Part of a small language model's weights.
Size: MLP 896 ReLU, vocabulary 819.
Training: a variant of Adam for these matrices, 168M tokens.
Each number is 500 + 40 x the weight over the matrix's rms, rounded and kept within 0 to 999. Layers, rows and columns count from 0. Numbers have three digits each.

# k: layer 3 attention key, 64x224, rms 0.0605, rows 26-52, columns 168-223
# q: layer 3 attention query, 192x224, rms 0.0714, rows 27-52,91-116,155-180, columns 168-223
k26:474514531475510519458505557497524500525500470481494464434513526525494508537468520523507495514500441488477485485508531520572479484436483486526494530483471506519395514454
q27:529528463488506470480489448525490494519521507454529477513484522574524455488465502534543460515505521487494555511531507478478473505531517485469520537483488467462550474516
q91:499506496426503486541472427510491506550562494421524494528516506476464491476474400481533581499530488519530508553511474482504481535524525515492475498459504496549526528475
q155:475508506509495533486452485482470465493522424499524516571451441510489495603536495445507495555441553516517513515495446495494548506500488440481513545449510523508490462525
k27:445511522489535510498501524437570510484493521488486450543491512509571524507486456495501493535485527487499510535544508483475517489485491476501481514532508479507567448485
q28:520552520495491526487554529463500522503531527443493519465506502538542540550499505495458461495488520456508519509465465496539522533445474522474518484542505421452504459487
q92:483470481516456503521554495503564486563488534496437529536527525469466464471510518499532518518549507532535472492476452484484589547517507557513493478560526530459488507485
q156:569561523520431516482545505526438461464538495450428532493597510541528462527540442476446380504509572404541465510497512480490522478427536413431515525545532470509531412500
k28:493520537500475526457495509564549528533476545484515460563519500535533499509508462458527491508535565489494463536443508456440499531480460433499506449498495508538434504519
q29:498539503525499478482441444572517493507535529480498510448492536463469567533492514454497465535508494492514465479536476506540513506525524515538524472490534518564441500463
q93:465505497511555498514463474503436504424567456497510486454428525609512577500509486470453480488445503463437490532520411456530542520454511501384508554536461438513493487438
q157:502441487458522527529425492544486461562517512516501460564413497538483484525529524533505633517449451551470518480562497462539564452531526567478490529498500518460461550541
k29:483457440506487469509529454494443524397494475518512553555521510459486538502508510562506510513486518521499510517524483526488476507570601526498528450488493534489608539505
q30:469510481519540524533460481445512507512563476461430447551500568430520541435466513523447580493598523558513500528470451477457521544530504440486549505545508465456533519519
q94:480522508456477531515533456502503478537469491448494464504592539446498519425452462488570542526573513446548524587499528461502428535544501500476485509536514413502525504485
q158:448459551467456500510542426474450541492494505445495572510475421460511403544597449499503379416615489405536599463497464494456488534544439484496598450541540519462507489572
k30:479486520497523519446507521428434482517507498495466494536458499532518493529454528482479514525495473517457445459440500497508507473454418486502476472498544494563404453495
q31:483506532509565447455503484506466509520485536455522501485504444540486512503539542550551514466495552596532414544492505472503470541528474519532414558475543468533439506477
q95:419450460543557414542487470528497501517532530479510476570479479545473511496533575485523593495460477493517489454505368527548617521488525512492515463492522504546506475499
q159:533608445396412550537435478551452549500549483447587495456531478499526499523555505496561509495476468536502465568424613473562430389488542505476503464450461485450450503463
k31:501463371523495550508501512573574509492483494563498545499486533469468478508527512490504525499543545503512480524572476472492464534533533563533519455464456519435589500496
q32:503576539447492522458531468457522464473462480524465511538518535495520460555539473507510461517474515470423488479500524496519533569510520524518523517529486523456495517518
q96:517475479488489522519510534550571452510525399521474481473528512515489414474495443505544492525575531452461439533560523529496474554546516503526523533498489522514456485525
q160:451523490504448426459584463479512477451504528516462438558465496520562586538466494550410467478461473511456511478571537441488465472492538476484517546580410461491532547413
k32:442527542507462461514460496529479549482505505510481486525484483521478524467489479580504487508524531467573443468502455478504539510468467489484433501519520442505545542514
q33:481547485497475487527454496540479495541440523469520498464483604491451535488424518481575427548575494497512526540477475440518443499567515483580488411445525598551436544523
q97:475573455500519470551477474541458493517585507490514458469488524537480515444433469569534482582490498467492490526509517450586449451529559465462496506483461496512464533487
q161:439549454529444456545430534527530512497467498555541425473405519539505552572439597568460572536371465533468511640476558455522486489518544564515538411414380494478486523380
k33:520486438509495511550507481588518494466550472480535531544487509514450517506511485507494532548491508507554477488539503491565488500515554516489486508507523496499523523485
q34:512482456508483525495521489474501529475499549459516518469505434446512531554538464519495460487507466479508469515527530515476519520403547504537482488503496519524528466463
q98:464486465487483445536520486541507519534495482516505467559471494425455423474505444560541591527537434509548491591565549512526500505470549567452518406513476516462485510507
q162:489478478496467450450573488503523465488489487451487476540523547511492492531438605587481485504473469466510552508557499542530468494526551540468508483507490482496550495470
k34:512483531478472543505512451597475552502484522507537518495527518460455506469532400474523560468496487496535531471509540470533560549509567496471476515479521479557534549495
q35:489470448517530504495447545534473505519551469551513466477461552538484473537442522472526524559490489530525433507474421505529463494557536500496512517486508507474477554521
q99:506503449521469545488501467573519480525542480522522536427490540494511482500465519498495481543478493518494509491509516486566466443542560468528481555480492548470512533527
q163:548454511477543433550495497519454466531586469484497418513462541472484537536496526486526478554556526478520431516499463469508480564529475470492487538497487491497479452472
k35:490510449509537475511496508526480521477495494483503501521534504524522558492472532486519561488503553468508514484515527473478505478519500519509500510496509484507574467495
q36:509497533471478549571477495489503543458509494458490485534481505508496559463488464473450461523483489474469551473459452448496538485487498399409475468528491532553499499510
q100:541551540486590534462514501441508532511492506457425490480523493561505562466509562531519464528498533560460439507522512428426441501455462500495444550498519503539506463495
q164:507554585553476490614456538518519384495556449521469425473475504542498536464398512441491417446516536532511441603502476491477492531420481444380520452538566498518515433463
k36:422513538474515489448497548467547483490560464475516464490532542540514477502513468560532458525500441510485459498510533526533476453475506524566481492514471435520496499494
q37:479467462526554468518547483558539497523504481587531471482456496517465556518504522531521562571471470527434476496473458496531492532522508566468523478497486500473507478462
q101:536508485526475509516483533525494510521474538542521502478487520493490525545504479512461510533505521494469521474477482537508526484482534525529511474489515540504516519480
q165:557476492531520507491540425495449534470516460451455515514498498436478552471581455503533456479565573452521439462506509518462493591461501440491411557542503477548521466484
k37:527497538508476461509464524447440496494525475521521485509503481505542490507439497489478504493504531537499535509458528496399492441523474468489530493504483489507548503503
q38:482547489525531591487488502535448508447464454428486547455458545512477498576461499472522488440519507557476515511499635500511525475462468432572467491425532488480505554445
q102:482489450459494459472554469500537533496511447507468510479529500479521456483539557484518505518470515479525548512509480460509437474505493544487505497533496475464490491526
q166:497505461570498472543471482548578456469517503540573479464462559568502510553515488471471593529463490557483524467506471514507442460508519559470601541466444503519447495512
k38:490508413478531492486502518541519549515519524477543476521492482505500540546492522519499558494439499531502527486503496452548484530517527535497441565477491521528555481426
q39:485551513511566541470511515497527495455507514483508488495499453470482509460500473460522591465550500519455479569478455501489554483510507478486512491513507475426516496502
q103:532499481424505480513552507506524574545493488455478523557537512457431483487497516582513584470498481500514568498524540528473510478518504551563461528486588448535531544509
q167:517453464427485456452619459521527482527431476551518509435568469373458420521591577436571519561530464464549583511484509611504440429527542544430486409547547416508497455506
k39:511474543495506442490517494475480537550473510494464483527504496485594472442548480491495496469489465511522471483470512475526459551484505493518489527472491516496541493443
q40:483484539472467528517525500470474467517430502513467454520522499508524497529459490462506469444566503498498475391472473487484542546456502473571518449518541484466507529499
q104:574521526535559552525495560459507493491489456459552457512543511473479521489495518431492467470519519562500461443371502539479565512526451484550561462511485527525450458451
q168:504510524461508528491543569444539567505493585521416439605548461510563536597443505496394462501490524511469508511392515480467594497442489477586464489531408476450491521469
k40:501510505565479544425476491464496522551496515527463485524505489521492516489409519508507466494488505510494484529472486525526466504542490476515515559530489491507407510535
q41:532526581450481483551514484423506497480468514455456461466515448493505489457511504497491521483540511460486585457494501516441492447485430416533609515496495477469516434540
q105:550509611468500540486461487379457450512525509492475480504596494532527497486482405496486436450619581403467479449440504546389538525450416369548587500560542454543522448470
q169:442560524382529427549523479392505475482500509617427405553385418498488528468444451528469469582482512527517550501398561432485567433485448361480509410510507382390494405542
k41:484487589485505538449503554426528521546521498486443452500500541541498535494502452493440466544492428506447474445492499496521498486452429447501505510504511510521411528490
q42:564538484498511550419536585471567565512424529564487464491588489431545569488503523465448480468499473520486490535397522486533482615454476515529443484518473432525472501479
q106:575506553541519530478436562421456524481513501499481475515499513519558537509497530490454425481473496528455459540446490525501489542506464436563543475511454552490494380472
q170:537479582584560491474473596478581504480524577476465509494504517672541568507494429522422509428513507511444501436496466476514481550434438455564525650422470497541488392534
k42:498544510519487530491510497503490509549476507487518466446489518532482467561464546485510452483480492498469507507451509511504499444494532508475487482536513479488395482462
q43:433486490476509478555487482478476467445514465453543520518487481517474462468534474548524528453500489438560503520538488531457544556467515511405508523518451440469521454508
q107:477465533430495487540500489511526484485492550427481519589507492523501478492516456500532558502505517474556465446490479523456603571479517517519433529495548550517555522550
q171:514505521461559596513529450544409523568477432522474586511536436412424428445587492447572498409600520447571509449532521504457534519477531511483450428528682559527501518541
k43:551482489516469487525460469396533489484498471536460477456485459454532469434494480548491521512494493541482528502443496502431489467541414517501536474504474527480519466501
q44:474483485506497472574465419516501462473539446566518520531460508561479481501517494547530549514478515521506480481550500528498515491519550484489534529530435501447530522508
q108:500403395439463470598494438570554475519582459480518537532529526445485447514480456501484555495523507435563572433551478552527496538549526556519547524507481484507534561518
q172:486483484379507391507536431490450484498537443524524495594466494441508450525524494520534515572505431461517541493557528527525506479548536579418470476605437501416504580538
k44:514472540512490492488503492427481482461487547530507451493488478481531495453449486517490503493525499518501494440488495474455503490549463494516493512493526507474621509509
q45:461528512450518476504503494517594484487447490538537462481536507472462458471587508537515534512501519521476473516502490459511490554486541497542481520525472439536511489440
q109:489508501450482518505523539536523484505497436444541539451544534527491502545506510501486500434534498487464579543533512522532481550531459519503485513502486506518500427470
q173:506472473436473313511550418466542476462497489506477440612456475426499486567470559572528508591422446523534573473518503510540494492535535527448503484576451421402542504499
k45:513504471514483481465523510544481520497484537533474506522506539504528548477419472560518450476518469479581501424486497548554470513507565511491500547471496471468551523554
q46:564563515518553474523550490458478490519533540437543463448495489452515570469522483462462568544483482503498512475484482510530511440444495551498504478512517454503507467522
q110:537569552515474589445540528499464511470415525490466557455538523465489552486462506468538475489575513520498525511463555473455488500501479465480481484525573491503481441478
q174:473407522587557560488593433455513506503456517462465556452533478410490563517558453561505482415590524486531545348452527447477429579465478507574516599480622442544523403500
k46:506537555518494535474500569469467507548530485474479504501528529530502498495482518450485501467489470553509511580457507537453519497477423477472505480499509515520384518483
q47:505517550512485520582415482533499454454495480414505494480466577481476545499503493514467452519532489516524493495493525491527445479525521470488516413486516502504508502499
q111:491516470499544468533466451478559525443511506483471408533516532507511525466530493545450587516464512520511493530470442466501528495488526509496472539536477444540528461479
q175:544557603465428514650415451502416451474537486407526469558473501620554495538539464487473455426541502427502459529516451451492586541449488470442555589509538575453472500589
k47:478513411467506525467535497449500510454548495515512471525505545502501508494460489551560415509499493516465473492524514494459446537486519467530500520481490461448510497430
q48:466487465510507473521450535511510471497470512501520502466479524534488488507459516515550472468554521493517548516500459486517480513536494473537496518453501518474534520516
q112:535522446495554516551457519490517557505521461447527495464440452542494559492485504493473501487468503561513505493481497466467539471549510466493533526478516481506528508489
q176:536492475430537469522479460522448503533499492553570510532497441474464509508577493474574546505483475555510559490534504498507509479488496541440475454522506526482489587510
k48:452501481519534468485532465428541487462528505550522521486495488444535510460502516470493524446461496559535491494517465530501452500509482520507517562493453489460573462486
q49:414487502543494524488496469471487486491507482489489518527517534471502422536509482458489490462517511493555498495516451512489539513486477523535508475513466515466481500515
q113:442500511475501457483508518495500538490479506511501493481504505462464459435495534472526533510498477499529539476501466495511509485528509521508516456502515472489462509556
q177:343442483550501536533466509515522460541493484667518475485482488514476439509370629484499622471545440554473481550568428510481517530595475577516576399499502602461443601524
k49:507461422475488477451555457550561482447496510515472568549526483449456494502573522493468515540466440497531526473551478512586483513547550539549458528478468490498512511496
q50:486505499496491488524467521492553452472488540556554464554473535520582548523519518537438423562506500433479500540457422490567516559478522482461529453528478580467500510567
q114:460489479524503527562502495531518463535540563510552460517505547516512560476498584541555504588511473524554428521483448477590529516513556503535552465505549536487473554506
q178:488522525529448544515470563449427523475540535434487489558583492542554543574506434522468402476524541435528501591453473458534582559473531436535523412486441551475536485431
k50:512496464486487516539523508579510491506516483503486540527495531542514431516471502453527488510532577484473478492526547525471460483538516505461512494492534478515493487519
q51:496418486483505440577495531483530501544523455556525465541501442482452477453518485514510593526503482575470490453510498494488472481536530539471486524487526470534550482504
q115:581497514519523540503525494482463493483487482499563484507513502503539504482478475554467538534463505489525539503524581533514458480497518513480474505499498480533577479515
q179:595507537540563546515560495476506540522445471492527567449540457382516483471518466472481399430537581439575500486474582518439471575440476504513446517478557476541546435504
k51:523534553516489481517445506438447469502542513493496466475487505515524535494451523478524451446491494511468496491425495529427478466512435437478541490504485522515477484481
q52:502505489523462527462496505528516527498483457541530529513554506455484501511505543537537493478497505501486479497527570463526549558520494443593466466492508567541527570456
q116:501452523490524416513449487479535521449539501497485449523474521546508491494512521542483499572461488475478520471524459493548558521484501485518521448508450474501515518530
q180:532531496522462501499418574491520548448479497446474476521497567642510519486521374490503510513453492502480464503533424453519560517479490496442525532522425535563492539512
k52:516508437476507477500512482505476514494479558506524487451470462494460508496470525528491545465501526460462517424541494478503436450525508512504481510486504489494556481491